{
  "head_dim": 32,
  "init_std_o": 0.00645,
  "init_std_down": 0.00645,
  "schedule": "wsd",
  "batch_tokens": 131072,
  "train_tokens": 700900000
}
Each number is 500 + 50 x the weight over its row's rms, rounded and kept within 0 to 999. Layers, rows and columns count from 0. Numbers have three digits each. The size before them is the row's rms in percent of the matrix's.

# layer 3 MLP down (transposed), 1024x256, rms 0.218, rows 771-789, columns 0-255
098:591499513539589576501427548446494497468447527491480536469459391533515501523459452512505574595496446474489477540472561454487480523514465460513551534439551468463529476548494408402545448571458502466440495496498539487472493502519410543499524573479452505447500513441550498539471496415531477522344491456567470456431421469522502458511455554436512531483470516502465515434443504623530534475547497432666480481444534460504493485467530429492604458515477601510519490531469534485561504560458396533421611491477489459610534466414493571378439467537461441578520454514413527497544470436510580593523488580553551493464578460479545432505546500460513425515539538558549499469490602524492559593481489509503589422562563572478556522525510436554576410507432541463464576435444445480564471527470455
097:528574555485507511527582469555481393562571490495493591567465574540511524428460393560580384546543502514533471489508582483441526631520570466532445465517533553495503548608511515480447392488525516482420492454468545547471504546525392494499518487391537447502499524498492504440509439461485494433508500534528430446539472555540428460556517434599343584523538488506571500548518509522645507523516482481484483483505489503526495529505472453473458438507510454471516459541385503513513547386424551597471550519485491526488511562504625558561474490477517491448415504435565414501529468451478372460453496552530494532424554491567522565512576522522525538473479449399521423585452516509440512470452430613520462520467544490466458518540464474488548502512464495511605491434492611436525556517502507
102:527500592534404569545474500422493493418485552520446485365554576527510490450572525522461449537525506476411533454429408557486425500481504527604518529496509490457521465475510554514490513468483551472458428506455469499468520471523470425445549478447461518454429459526540446442580431527487481366475517483486506497436465519575528500498545493571431555496546553523572514486517485445472500608614485566535510438567561515484331424421553448557513511430586452543505641533516402537526556543487522503465575434429553506563517531454500608412411481446428419513562552465526498523518391539543565542478488525531426443537477443463506365510510551487521601506488495460474490532511497512598452565533416522529447486500560483429522493516482532486437523510427477529512473552549564512454491512570523
106:484536404454502472538482442574544563418473529403525474480519474445432483570552438552480575530526547511604484554530492409540521464589502499503452405448456430591589574441559568540482452608558485496510469450475418494569527470489421548530490566560494494498494508463552475546443533537538547478458521479586523443488546499439476487426530492502500544435588438424460482481435477483520446550411474486583440501456553513402481533501490430536463468452453441387591516391484469489515518507549583422521562506483552483538566548488531467407425394506535498398451539449432464486451523537469441495481544522503492533493533470514636619521522591515486555446548411488469369433438464535441464407526476469565569495500533473519478489462441521546537476541542464536437548449469518519477570514504452
097:568538675516517519527462428452444508465474499473491385457508598524501501558513521481496512502415453460488496483553426509447525605496415475574549471433526492472411426430578438444585593437524480497452461469454522558596497578546500596461448562480477453506401469513491587566485491392550512542521472530416479517504577466470464501568464551383488471392515529499486430445433522507534417443496523435489454528502516503479448553503527395522568521489477516490445436483545535534415523491513486567523515470469491514373457488577514554522449620508541411565524601419565493458525495489507506485557498522599598547545518508521559422508554490481482513516478441482568486535430513559523577418491414520467502541535444455525451511489456555506545479572466509558427493474545518468479390548475471
094:525410560561467425451429555465507554499590456547513503439452477489558487566490497469493476493579487439451509488452478463413487477397654541509537501525442557565455440572502482561415530440481529588481499575440461558466479559541503509411422421483486523501536514436514543584500481537521439485526467408527415564514604454453459505397565529529514568504539433548534473472492514378521450522503484580400536480606527537474540506524422614553541545500445520460449502577469506596509544451446481461475480465570445535550450486451533517535571495473479546464503478515541504455542462500627467482482497474557515503472486577463541544561465587544513500476493495530570483450582554520455444459486519577467472489567460523493506544372436525446444423598515502467546403430581509534611491536547444
101:575531548421609496515549517417549460374565463579479490506520462510450491528508480503412541497492502511446485530523507545516549431514448492489460483466451528438456576584557338462476459483497573526428488478498443562416480506524480438532486513487431398453521494478607439507417431464544546493482474531442539614532546521435471470502592474478412491506501472500495585409437488554476560510499483521508511498492525437509541538529429517633526470521496554524530560407599458531410484494498512501540488491491512530479450467549520539429520573474454542563483452526540512536525470520438562541556475448497517456455410493526471532444370576631542457527427379573591520503452520508493491462514490511560607403459569479478571569547489593459413474508500455477571411457558467448534551545536495
106:526513646502557556602538415566506500510477474545476529552438525478490515442452495539465439432537543504584505473526523536502517391549463473501492476575508498526402511483529447600532451526528554402579476488425473484412508498436611404569555471487460511507600455565458470613502368526504467497516557508567534435545640378577524531468462442496534455474438494531439528519434463562473459405509569503545435446470589530482528458504511516439483428526528491486445482476515439400558501607522538484562472401542533457480467478548450461582525474524595568596507445508457519474539443483496489469456471524498463479521474488526578469490534490493426509501500560445577425490511475457393512515456619490491477466487535479511488575462452529488496545523550585453556519508494515578393438532446445
101:483450438502498502481492518528535553517548543546496445560567435557494554405557546503446453534507483472441507466487448495445521525452463432478494516556459521480515439507401521515396426462662513498452517507448446536485508552512465497508542562549528454531510496506498498381479531516488527453599472542449417537484420464484435494451513441613439603546447484530541514524429436594432510551505533542483495577419528476619566508537553556473515442606468498469508478464535473618621555569452486504553507475494530528516519507454433558399640511503459568514506377537498479524479561490446457543514511518538600541503407485495468517559468565494541423495545519426471581454606549408498478571580474555486385471483565498498481511468438597506546517455406502473467504470523523499572441460576497
098:578523402529572510471485491423537502494390458537442431524496535418526499494493495497553437520465523554554473530521475612500542541508535464575476425523479454509509556509538539506538474446486524469497525503459517471515522496580498498515443515503424532410517526496485587460453542525593477462591497498430425448432502389516513437575423625537416497499468535620513456534476511491562440593482523478474573459553477485426541458539522553419471451568445418549552532516489507511453471510516513465559452485473407548534504458464595561515502569524459502417524467478495451546550421526497432488431484510527549509501591572534419535519516466505524499555518368545466476513395428539481451511446531440425506573560634441478414517389516543469586482509570562406480461567411394490589480450533531
102:422524544481575556549499548524430580540548515447523543431521474440497579538561520417440538504530434527534476419460474450504543549571481498477543462423491451374452474492524478443537382515513508481453522474517532592568424426421430517532512535613538508523503462484490656498622409386372520509560551514592570504497479525491447526399442575470524430513458451496429536498552490505545492482517483494523486509563508453537561444492522472555424507469393472514479482534499540491586602436488541547495497416517503499437547430549526489415542513480390539490502538526476570552498455524498497544522488430513486477520466588476491512503510422456437513506524536475412518421549522501402433449457431650533475445454479502467543569555513546528527556595470477509401520522461452465473477491447537
095:565418513530530546476575427461529470487469523503426466539437534482438504548475487523447472510532548551427546476483477448539606485515496496421464569533444594471443545579476530562514455521555544506433534567473665523571532511506517423475453560456471556533504482496535511546453550446386494586495476524432636458593562490518439493428495436403538426405497597545532488470464527591486527477473580474506489438435448515490556483398509419484457436532541528611505497445536569577480579574499505464519568486457397575536507553500581441497575487477449460469528588559571516512515510491495448540533496566501552559460542485493528482519514523495513461468489528547378575533514435552507434446505418492526478497470579437419459600512503562442507466508443605531571498547521530458453442526486428
111:475518554484560572539555446495498466447537485487550421461554530493470567492538534502577468537486537543490496493497481514551403616552422495514433487574460577567513523532459438582528477489544526469418460461545493540502477465553400581544511479519524436458584451509508425476440540491493459502473502479520453540494556575462486564548505469515389532461520385557504585512492470484460504600630489548462465529472550496573530425470423502596448468528573632459496507498555572529503512493487478528564446551424528610502535570593543566464528472515550640546457616498412441477524401540561444556591482508420611526530512503495448469437462489514491441465476505572544501547459467461501515529462488519455547447503567609476444515458485524564427520540497459521496418463503508560468359470473441
107:532548515444431509500548534435515466396505457598583539490569457470468443556418505535508517434539534521490468556481511496431487531523501517429549589480500512459552520568614533578567436424432486400532425501483592507437493537500449527467551509521582491537514459512548454557399525521518420539460470491485568509612470491542582502536539466464418548544467488472513584485420552404537600597624530508516503488474571525508471532461455396564591494481439484575540502393510531447459517531439570445473484466535483499472346486480429577514505486495516491528506507498537538483488412573509419468478512438522581546496520395537366469476561529489512488410526452442449487490410572537537468549546398392511523489460504490487500405521503511490520579513514498534463483452412467458481498451494451
098:503484513499648483536522519497449605434509602513445512549493522506534560474452566550439509458496575569428526500407555482520568445470475463554471518526485452572360466467491409637470477444496404443516456572469534479513459484554491531453450491454463402495474550519439513414563533576520549436548543523564611580513579555590496503554546518568502466523482476445477509441436514553507442542521533542470494488482590494519516520460446443433494486507476435579527425475497459544477563480511514471577574508522470547607489489448531487501523520509522416494522539466594541535539467464441378572506510493483459466544523497559532543531507425556499496523527402520559554542403469505382368531460500521489485451557596572463371480529557476535494542461529540451498486469434407446424498521506485
092:552513595531504560415547469491471484526462574533533513469522541532524596478480557605501456522523526539497396513479461486453530528454528519468520422551568591584497458447437469450456488448523483553438463568495528528534486591530448399469466550464553603500409500529445503372537456465555585446513430543536432469549536509610448499534530495449484532490488462467439457499486496469470517494577515581507536449536439537560535484545337429497449550556536499494489478496404536483411454563463530470547501470435480541534472504491565489433463652497498501596472547470560514361501548518433578485507493403454428524445456560418495483432509610441467469546525390498521501552511449534461463490523450553582531540512462473544559508506539490541474537437444562501567490463529574392452479439448481
108:474468463575407509588444535526386393511512479412433504509493464510575518491603538569590492574538517463620558520501429444495524536492533411500567539475557504517551585419372410468473581532459383467561503519599591550488473432431522525494524424482508509534523429448537534537540572512453556503523485433564627442527454478564466520495483501517487495484518573474519508480474542545496417592555455517538548438515543538559463525527525544461454501483520511446570446583516472503549514525547525534449466531452459523507582544494479365465518550495483558527506484451429496577608505471467457516450485475376474556548551475503503493471446497518441435529465563461587487570593413553520599507493521480516535507432556516551422546478481519528515407485524557500516506575553415521497442433555510
100:438461451533531460444544514449519513549513453517527430501423517528532545477510622542466512497471474471423537638494520478508485533447535468541469506466568460550434371532462517495486491418437595419550465461483588529461496587480508565510459624440483505489474387516514555432516581509561526546539483509465504443475572511541500464614481510562504476513494566476516517493474554390532529580467509528498566482473482497485478509594507576526497475618516606535520516473541518568512425526547563424514558445488556551495539443545453413417477503509477563521517558565433504498459493501508463584417540539501612472447544594443492584550543508446453544507420475446572598470557421479536484476401514527560513549488601401463453507507556524547508449450449506503563527485593416533580562594518535
100:470398468583488583494538512416457445542497444482443560499533521445603448463495515412537498472453481558464442478414547471519557452479527464507418499521491493553512560513466584546417535555483501482455507587464528447583511406503468492571505480494541475411629584448497598464465469477433626517485508489542484582470510474526503486492450489513483459533556610427524460406602517552531478451528528522569509508555453515556504543467485475490587534499571509554465587491500504577534496404492532432583525508428494459527491445442540562528612533542490429559507443497493473515431468446553431458535483476613468454482489507471529527457530456482497531542564526398476532421494473529456591542531495534434493528502555467553439545445558494532396651376516466602531573592541524534443515523470535
# layer 3 MLP gate, 1024x256, rms 0.238, rows 772-789, columns 0-255
096:509495475525562519480527470447466535448517537521557480568451420515562538491487532392566517480476517450440510462490548473510539542530570452524470385499492491506456582445543382503526559525517503523507520499528590439540467489419502434491492510561401616531454463435443600459453518513389542469565537461466537516426459442507586450508594596536542543443475551529508461541524487432499524495566632471557572486602486508476516480451473481499622536464556492548504490436563463492512440504379646614525551482502452484558488424490491522471473537469423378474613493519494421544446470460509528479574516499430442483589445470510516389593456504472466485462495512541416527447573420509515498509515474481406478602499520446538527558469469473411444461527476500526490488508517419477497470393500493
094:486588495467523500503419571536476533539458497471501440498517480622527449476479449522468457628423537492563635438435490551552504453414550478504408505438456471568484582563502430449510507470510571435532476507479393553470451494554529493507527546535565450529457532554540434440575449508469506545453494443447493456577534403480571418593441500487472571549563570449562511524482517513411508525508425542440563522459478465519484387535468461517558556486510516546597558583451511502490488524611517545619608546487573439515558507495471576505433459533531535515463565378511519480484520528486522650496521582488501541438540524472506432561454523496490425456471405354459500510523521539531521516496514540555496483529463416471521463482502512509467487538402470512526489502437562421472563514537570
102:577508566568473498463549452508427449521551473449401544502526487444480570526564465544487521458544429470560559495550466472494515399495441495482478519519532466483569510471496430540431519552534531539405480479440491492406527452541516516529495547506481398622600502519508466521522435517552490520560478469508469538419539514446530577500459524422533494414540546575545475525449525486521515427558491514383592508413507440523494622446621492433449601449593509542480508532502443546502480535536487483449563566410442525583471532556565473535565441418454538454499509476471471541483501475473534582452443466491490483506417504485496521471467583541473572447515451492504407552540525470508630529596481520633519441599573472520516510547494528546501488391580594553431517495582545541481604519436539
095:400555489420463533516446495487449442539559491543551483450478585572554515503562509508509590486498557537482512538509448630539624508492647497521471524535451478604602601462539537463508510390471497520441593516433450525546523477538520512461540465609459498476475508554554509472494445520589486525507458442508407459508552505459493527459452515513477428448518434513542503500508565532466473527388602504494586514448514588526426404457530422575455508502561422508473506434483510507473478518456472537500448436535477571486413402487537508467536539606509474477509499499532510565448566600526608444384527477488520435456498523570519492524449488494457489538483521431584587534468498545486514452533473519535400579590466551610557517477548405453450513485527472518476551445461489607560506477445517
099:565531551519481450569522522598457481607497499510532530484516456516486569521510550493494506443512530460462473495535462510497463555455643539482483498483539502643541559451508470522509496593415505466471507472490547439484495523517475561544447590320483601526471518511423439533620457501556500580488537445465464505432475395445594528444526442454517495420431432489466472484547599514516600497489402496509541462526452422462485535506472543537548527416449553523564435406449495526430459468487582579415525505577518565506482504443541523467494525522578538485518570457480537436457474451510448439476539552504469437477558536510537544429545549475509439476537590503540585553478536540547565541554573450457478618502435417428558536497372409513494531465483506483401537494537515531468515487434513
099:464484535459466559464423490486434493580502414497469534555495466493527513426503454535573542351503486487488491444516543492408506524538535458411551517547500410438448474459542517455577462482555467405506541428501579435443444436492521492521501422443520476507467405552511436575485453567518508505607506518478485491487434456561530466481528493505537556527508501545486530565467547413490442527561469490484522485566559527508476510511546533461593642492582395504413493497499381489515517410458455506544552550542502485484579419501424498533580508527569560562492498441454519516446538465613561438494498593489545502522576544459522496527467432497468592476485423430523480488551427340555564472470456518470565440600469523528514526549545409559504471523516594488438452594499522460504501392577446
102:543523529476601524537496449614491477432530449473462457600463548455500472415490498462488488574405553504571474501535487458511451532475416479419471540380488513509595441524441464475372449479502415468564502447467626490534460482505450392407613506585516481464479416512524496470431521510522529576615544536617534545457493467482556544434512485520464505493480521555516424494579488483573526582555569526525491624494482457525493391458507505479458435424570359450561547547376434521491439461486475444533527438508501507505513494522475551492534443481518520485508457525471460473427535596531495593490525505505438538454500524460525542483465428531494553535535502560476507498507429474535553473567458515426486520435504460443555446570510460482623520534452599495455506461508522505520495445588409
106:598562523625559519460522456471535461545519477452485471448558452508523522517500456466477459481451487521556570478588488458503452489563508483525500466427533609568463476384486518453549542447497509486570457523552443401561575507419490375520463363538412564492519516585467496619517434453495523524561536518533482471465411429465417457541533527429493581459401576463530495354509537536494562515547499541520472603430437518448565455507587511457443552506490491557465487478398458550475405544467489458527481564549439463504520493560510553561553598475577488507541482568471495524487489549543575478483520503470468469482484520572455429510574542465533572536553540523526534447519484488502535465513485544501473514464561535549465473552467364434514499556611525417433548486399579478466497459450511
088:517486503478518494550490578440439478452482397445457526516584461498552561493475513437523544488523567593520506465526600476483592512526418503535504431528456417528539498501495413511552474476456578473542517556538533522529418574534449438527567555479539565468452460392509450480479508505413511493472453420558417494540512514540494512572474520509495505614485440489535452544587488557528523487480435439467462613510467648494459435419484541456466462499494435540568557501564510462565504452438512526552583412443421536570451430431580515474508529548486552517598553523388441468473605372510525521457468477542498481489454603472489584496508462508446396554446529443606548463336486483500547482393473472495435436530502472475482504486480575474487423463469507503527534538480450533538465537530479
092:480540547523394483509462518518513533423511502451478518487526484466425478464467513460396529507556464481597344457470459452429488475567495482621533559469552506433421388479378498493617444521439432551554491490506412510503426498453430539524531482527507568500525474504484545621548576506476566480563474496508530443483544522509608469445478547535540502497463506452512572421544445467501602522523437506669435492500465553548556451457507464515481451462551456516523581519486538544566539492512490432407490491489443490457467455560495462426483560522484515505513547591449552493413541460590439539431472485506439501487457477527506574452482544457582518528541445528513456524592518457483466612514431534499419526537484447496493631563484525631520517513421553485567520517441520479490565521440573
098:468514521481484526376465501522436377451489512540558418455562438475458507428469461423460574454602430481392416506491517509424439507487421428501529563423481500584555484481467513539431532487562476415465520462495542522493500423500457463484478465443462540475448515492488524473525418496508512452579544545460473474523443455499391527540533483435489471481564488373498429506628445531495414536543395522561487475505501435506521550459461419504519523498683508544421590555520428490538464560563446527471514525484441489529524658490516540581500457472408446487508517458567510405472531547508474534413490463513534434529424517522464458501571462479475456449488469493501507480452492571487556592554483515392480510499492518547454392584509472513549475469455548566538410545567494474422443496497489
103:495511580547422426513498458457534468487479518434471579503595518509465432488570524435411523479497448509595530528567528476502489559516564539454469573462518435456491492530623552471479465533562577470486532466513478483477473468492472523520470515533478526486541483411472448429527526487466540444425537536487495523623520597477502462542567462492505453525562527435505513528520336481489545428513556452435475525395584519506411456567451516504557448517525593549403580441407473458453526537507519415529544483515496556530556358440414516543541533507473575562548505502538582418500497580438427487487471477468491525508453471479572544554595502562524611468554498465444458415492523448637435415439559513578541512488509470510527520480484541359553612472438487551448518494491487509428515504495502
090:463534561469524544499442550486506500473451457407519543493391598482469487479585487518458489451563545484620485494582615509611453531608519500569433468416465523493459540530496562492558560464465516583451466463505520520490481441441405414520515463452462467427517538420546568446454502479500413515523571505580358490512530455563427420474557400514513578515479477442515523537510528441477496496480530516512460551491421494480461576527449460490444496489572407546560533481397477493474434519515506523563567402460483519483489478400527362411465529493440495547497534443394500557501531461488470517535468509490435585500510456490537506507439470487423601550521522437474561495566501553531486480477458527530522450520504415538471465587526655388502531433583545458552516525506508496538527537548438
097:534585570524451482401453488514472508519566475510543539515478470537565474564495493503458537436408464503554451593438517546473437529469457523525576494552414488533490364515466512401433563499488538453606552486425523501421550544507513401455491501511527461447492523568503604469456403450450571507516453563513510520496498467484533545470486507628503542600571534502389493486449546560424557482578518456529534380559513573454517530497530482387466477566473494446571512508518518568389435524476500459467558426582523486450427543506630609453459535521547469505526462443456483523500497441572505406476505423401585519490558487497506562504417540500473462481471454448598497474497505602515567525540431528464516479467498569504585529455498456525415524486581471546492519485540543543504490471433415
094:398477474419525414562444489503487523512507544536421466535543490422485469422477449478487412471506455416514505405414577519427489451544533497531581459530488481391508527480480540525486495595499489464513444518484547491426475554569476500547566502609510455436519552485542527524545584550457489502484498551460440486529468534489502471461493522489523422536528449568426501467431518526508538497364487367493488560425530461567536385577552384557559447477495508489442498477504431572574473410504455422515439463467595497429528451489449567589607374501544441545491485487501464488458568432517436470468549538530553568569504503415486505556539395550513488431414495521549460554506577468499511579450495487441524535501550515529593517534607479519539494584419451449482565546460492580532461509540502
115:542451465582454490491428481493401415563448479467459498505494445497512493538616515493618496520487528448516504474470416478543497521456490473380605536528647588522484545525537529543477476460543531409580496528532591522483431413556525535450558476523436478468539272449421452539575504468486478502551527400566583438450476512490461524457601508504515525522514492489621508523530524480511452547520533535495434526535488537644504486580567554448502492500570502520509497501523492487521524507588510500427490580539545525458563451471491468500501539537490498431532555515540474482539501452464501512537441490450526553498514366508480558459491519477448428468519479523578475462615399525445450485499523453518516550412536478557511473509493453430490585497428558504523518529478465565520347515442557
091:477508459433620506543555532538446585502516465590430480452439491501503523518494437508619476478568581507512441449569422587512514438502497487607435481514458499465450415550480530477531506528539507502526630466523514482462508485536516434461473429487551506440509504460521479459498488465584424439464465512524458441462480460434492534568519489505405558497572432462527527459500457615498550432527499576506445419397595478518502551462567514493531515500534453611530495513512535482545554473499598525509458554553521469514525469400542485458449518584539572508428446354589404585502501452496520427472488535448496593484534541519373342468476464520508499503520386524455520462596555450477572501576469508488458519448461551544523477529556538494392519454562490474477497412591499540473538483525475
097:519498432471517524467484480475451433443557483455452560528520474438487453436486470482535525435537453560562515521587554543477473466421509508479530459585526480555491564494500467482437461514585585616507506479528559484453463426499572553536491383509471558501591499509525527537507475384526460491505518444440483510431622502478506499447433497499541552476515521483520605558471562477569646475542533624575401518456486515434467566507578462415458551494461479500395522461505395543498480467468446420498531505404426493466559383407538486518478491535526473516445477466493611449422482497466488537433498410573538513490470542457549551537414498457618485507509347471538510431482482448521568456353541489490516473521507490537479564501483549552525495425503476590547512480456455486541444427530474
# layer 3 MLP up, 1024x256, rms 0.246, rows 772-789, columns 0-255
105:435614400480638518506495462482497523475442469515515432516457473450530451520526593340481508462496529480526510509529478425513524421533487500466533508517494529450509509470464494567545528547471540528469509565490422514431455510496584507486469506565517544547453569478501431479558517513612454556550496583506491548412518516450517554548579539419495449569445585512480473473615522509387485546528442534546531516498487531457524410472467499472478526489534480525494534444554504461472408603492449517463409471632425468553496403484498505550509581560463484524584462507545575487434518438476629576487481444543519444521351492399434495564381571439487482517497508505458512503466517486488468502437467404427456485523503517475418531554508531533424483525439600473499409575470500574420494499563465
093:567564518578490496521494443537566530553460602527458503523579544464531471524541569590480523417567480490547508549494579453486507459559522568435569456532506481534557370449504523542545561484491538491558399517533502421491608578565507496490462449502494511488530418486432509521479449476508543471556353444524467519538453548555494572464479544385447492461506547468480453485469400576576494504448499431523472506505527525521534573551495455577473468468506465481447494509492442452468431494392440442475436485477518536508420481513466462587618488482493554483610466603506598488586402410523472457570499498575472567516494526504484437501544461477512587488561527528555461580563518525557404539405520509479456498490407568432561486524560441481556451482524580565400422519545554558499457499457446
114:520520552544493497528524441518521489571563520402539632472478496518455473556511574582560552379476492569475496409565473524506559440514411477534470521517522447518482477492458387496509536459468512542435477579535464408480520509512524572488461556526519498527598455533527481560497638570559464486533484473467438506500451436503519416503499425483445537460542582511529425474475601521558574496516491498514537445487452433510513435441586509388419574481622550521431528557509494518504536529568566494408459516524490524479468565498448590537604535421425564493453507460529489433446453423504523580543621490547423418464523501436566476448471479459506398532510493496561487476494563526478462521526479482530462402504507438620548470502476514412572504428518599565498460436591540471484497542551499
099:518504485477471421552396545590498419500452536477503457504464502531514456566451515556541476536521500475546517488474518457540396484504530494547499417562509494526471479509340456496459448431506591419434444445616440509478529474458505467549469526433509602529498440483504618548565494566460577453452528524502521478539458420484576507589541495480491519505538504482507394571524528476577538531519496488480514413501521404478595504506527508374555542542520525560460658536531444481554481555533468452496507480526503446546452488489471421527548442484508535466390498573453582449480440469494436451497568561446464468466526534517464650513458402495474589480477569466450455534496510495546405490541608549514469514527589440450501490548474457431506524515599517474524541538415544567479566454576589
101:549588555495560546536454586516418633507472424479490626532601512492401440554472657439515486469509457542485506507551553525538429549473552509556501472482558448558528480468506411486469536533517471462538456442512544565528484485475474512502494573459510589514531440458373429464536506397527490494509534514437549487524550501479620516636509505405494547538451512554521508495490423429545486513461491496466503563600478488516423504520571375474477535460399548480503470509471495535511423493494455542533542495421442525570573492485441516491428556552478566406449458455493511541452530500458501451524490472441553491572564525565519414413461561609436469519442539591455541439546468427447515585416522464499545503478458476506513461534509588478522468455501503517500476436592396481452466485451536
099:509413516452499451531558462469473471481536532413537538536499589546455419544560493546448521499401539514512521440456475493540563566544542528457497459518554553488491494465511441494536564531478482520510563618562421525527494456435530596602508529489491539596424472505461515515476418547531498457482538546497495520409503436414454561520475548389448482519536469569493443545504397517470493474603483500448449603408430430506454517476464498445494492518560596516500656495456513451481539554628503451447510489482452428508561563482452609491466478515455577476456537491558478484543529593586526507513591491532550524537423620520489486575459523384578514443547526535368532551549481526506526540536578493496459495498491548508500474344487511554541440526477528521502464522461528505603515479417545
096:539586537528637535493456563562498566493546501510385493505537459398429528512533470504517551486517499468540569440530467521549553385516593398512454549536545515494545559485592502493453522581397548473544506472445502530475547433461558454469480490434470471501528519565457487495428514553435553564465583519545439503550435476405481441421496547470519488489607534516483503564486471574487531644454558433545515432566542609525394534506509503482524516529428372545504504494569500568456537462486482501503423460520494500535516499539532475502541455517520441433536573513525511552572462532496551541478436485548493383465449632501553503523501446529389482540482492372487533438515551571426543495471548486507530493502415476572536463562502573612501535516458368517492477515492437515489457440448515
102:502537409437637498497502529513581489504458514530484541424485446519501487496451557518542534492405490511496475573441505501535443432474545493560468514477546469519459578429556508544471410517466421476605508473539514465551556513428503523485358400502563529479505510523448542419476477522468433434452536554527504517552510486485541502517526465416508446510499501545524496520507570517488524494465415664543467551498566561519564530523525417517418472442541554579468472555515484508426629465389562460517472510479328525547482521493582511478479380479424465509469491410515488489469453495508462407508493417519460507478448444466498466387627501519506435508522471498512556381536501506553383513555498449516462572505547489554550520596469508446606485569512532522496503555521535473442548580579469
085:406523546448506530539514507375461471483411451523445505549536469502503548533481489406485488507518567544526453489487631473497618506485484495556512457528468343558526548509482428477512490443492549510492522481474444454505403524529514482539565521492571575520376514483443480562560530479519492496496517446481501520461560465535561517552464542508463428597517472571497483512550545534536596521506482398455536606481499613490430408481483559483516428547469366528498534471536509491513514418500591505503486390548495434550439435463588488445458507488484525481539545418467455463517547393474467556418455475546431440483466653472485508533475459561471411491424562528565522440406393526504465549436441498489424447594512513490425522498470521488497448556502465439502557531476492589513543597516450
095:560458486529538495495503453530506480504462456554527458513482515524456486515521495547638399489467508423520626551515460516514407522460479494506508536574583449473544528522447535492424463522578609449506423553509600580539499547501481480501545504473465413482435568385525479432510411412518376462473515490474445516590466464424489531534495501451457524467455422425540535410536528384477503576490527487427519480504456450512530404540421494490501475497497567516435436491528473437478506519570468579457419557570609525430610556453521521511479457571479512518482494547551498517516566518434522537568570547451507481511537436586490483528497463491545412525498539507426521467552478539485455434536518512457456463539541576519424369422461523471544475422602500506412540605548532555582427454555449
103:396520573494460544532447557563570480536547539642527533514521584542435520561433512576442506442478464465527511473484499491459498504546543488492533487429479478540589514555454551465436557505440437449464571599434519452445466437380563448497549449452507484555489493670492514570486543512492536538474468501479465546564443502636493572505518521521495518577552533504482436492489426514581575472554553504516488576572561480563367493565489449555567556562498490551562455512485461458520513494567425499436401506477596575544508520368549499508476633501505567474454493463505461485511484516403502539442507531484545465469513595555493533552582496443466563570491453523489437466487540456508536473441551445554519608559527440459411522497441415440504493504542498540462564493475502449503503580538514
096:518522456469565492445453452524366510551544498506465512502531514443584428416536495494514518461457490549594536591456584464589500623619455525495489593434514472458613512539555480539514550432554503461503540522446467482514476541526450565529525396471604513520461465384490424557529508508523457496357491474414514455436527475472490538497497609486458472463591438531533481509517448489517524449567485523477507504426486466436545570551473459428569509487463476328471509488500598484537473515532599468459553556510508472478513529500607521522471438552448501501465515476500533561534481534503517469415547529366512546522454619580470579591485475478438466600564478450509457531456575518535537450524420497541521446557541461491475572520518526518546553430521440510467440490548499551494488560418485
099:468516501466478473559416501587623463499532461545442435484506527459493535517540542472555502399473470474527473542479546472576511512533498566521578460607466489505547470469483570435441508451566508439439465505503439549556432508523485453502488481458541636474560454533428515459565466474621513510452426537461446392546529503436442517419476411412443527501493626461494433541454402537506493586558570438477453569497506488469461518473503480541609563470495433518460564431521520486510481522487523445551504507482387444424578477538486474547417483470485491471492479507437498544487532424502520472575426527494514461499582428474505539499488499550615615510590505482533543512466500529375492493517531473509510591521574489479517489539528525498484488476372511483554511515539425535514310434456396
101:471499464562416494522557430476493497566453596421497494506499532475549532459481503486468549506500407544541568458495503447501434491507407504393465503556550540543474542420545479593614543528506529576469494487577400595492500526547481549431541465436529503523526494440545561536478598357493596569406446404474500446435479580425543479393528556491549591605466525537439479497487542555589544493508543529481488504524522497459485512486517439550400459449514514485450406571614543557539530564494394485397508531440446576526446509541484555492547465503433516520529551459525509480487498488421521484633482518413521539518456510534561401461490467426584551476483553554510499508450540482478499541495563512535489466527467451428512540538496519534570460535491431569476562445511532485541570371510477
104:476466496447457471545522514497532497445553502495484392554442469453528510507448521476472465506516464420485477494425521411512476441494521507495468506501538547447505498562547480502587497569527453483523519492547486503473481500557478528504529452486501467506615573382514485620452510537520437532442560467387477496416508509462514515394527526564527454455516496571479411493418480470506521468434550473623527510337544453473508478541547444644544430547523456424441562462548521551558448517543487488507506438504499549478433457544458492547583446438570483482553569504509513586528502473519409495418500460557478547450524482449455545491495371516445528497467615494600453620519462393507388530436572415487512488510476474489576409499403539449541483629487501497557449563459525577517547563559489
109:535499517588469435472494505445443526511534442450455488558406512480477436490571472494542538522533546529415447455568476457543507544548518457429505485622511526425498583507499500406528534440460591405574476527485496517539484521543482525438530465481479538560514520504469448515515541527543525518513526503538401563494404558502583509464573531424619516542397474433616541584455547475506524559539563502592523485419588420512438446548484485505505462410511555498439511493453506527442567474501505470436520635578491488412503524437514508498562531470485504472559436457480509439474481541560567513510476512511538490459483541599494560399571521504512518484422463495519425536511458517438468486540519485612431490493529524539458405449374400424462533468432475614438457575469479616541501482383517
085:528470431457538452616521539559484520494531521590480460549353535430478470527533446455564485514553556459481404452493442600510549466509518502565502464540477501487456417516489540498539486542510539598467506513494478496499510476509478470471498460497581563512502464499509463445492470538540398438362502545543515496496527447428519500597412485510471505480469423528484485540468505550483506473470439518466450399496619500508530502504477480475456552526498403557419508458480516478497564495515534489470491551523522430458499417337510565449436498589516471471515530445624421506494466402481564432503501610474548521547499535524400423428550379503549481449524379570453468511677557541461583559571523606482499528439488592532466461528518433511429509457552515441478487472532473547503494503436472
100:432512515520524380450482504538472520561530366492571532557555514565544508544522417467495473586468533509501459393545476535454370492457415504475474564599585478523481489545505514465503469439555527534501580436521515471447483465476489487432495491526499625535448520614494512447506518492485499576438562569466445489550597508569446553434548545448507578446557523537463470524344566351459527506412510487453435475558531505523504525517479468572403469458412499430492469478492505503454518539477444498584489437485518515480553530596536593460483453456555509403520458490503474427520563505450567432522551564437557455456556542485420531416507504473549467501536548509564529558529516437437425504487437472515438489542531421453496505459495489486553383490530621464514503496497484574494420463576522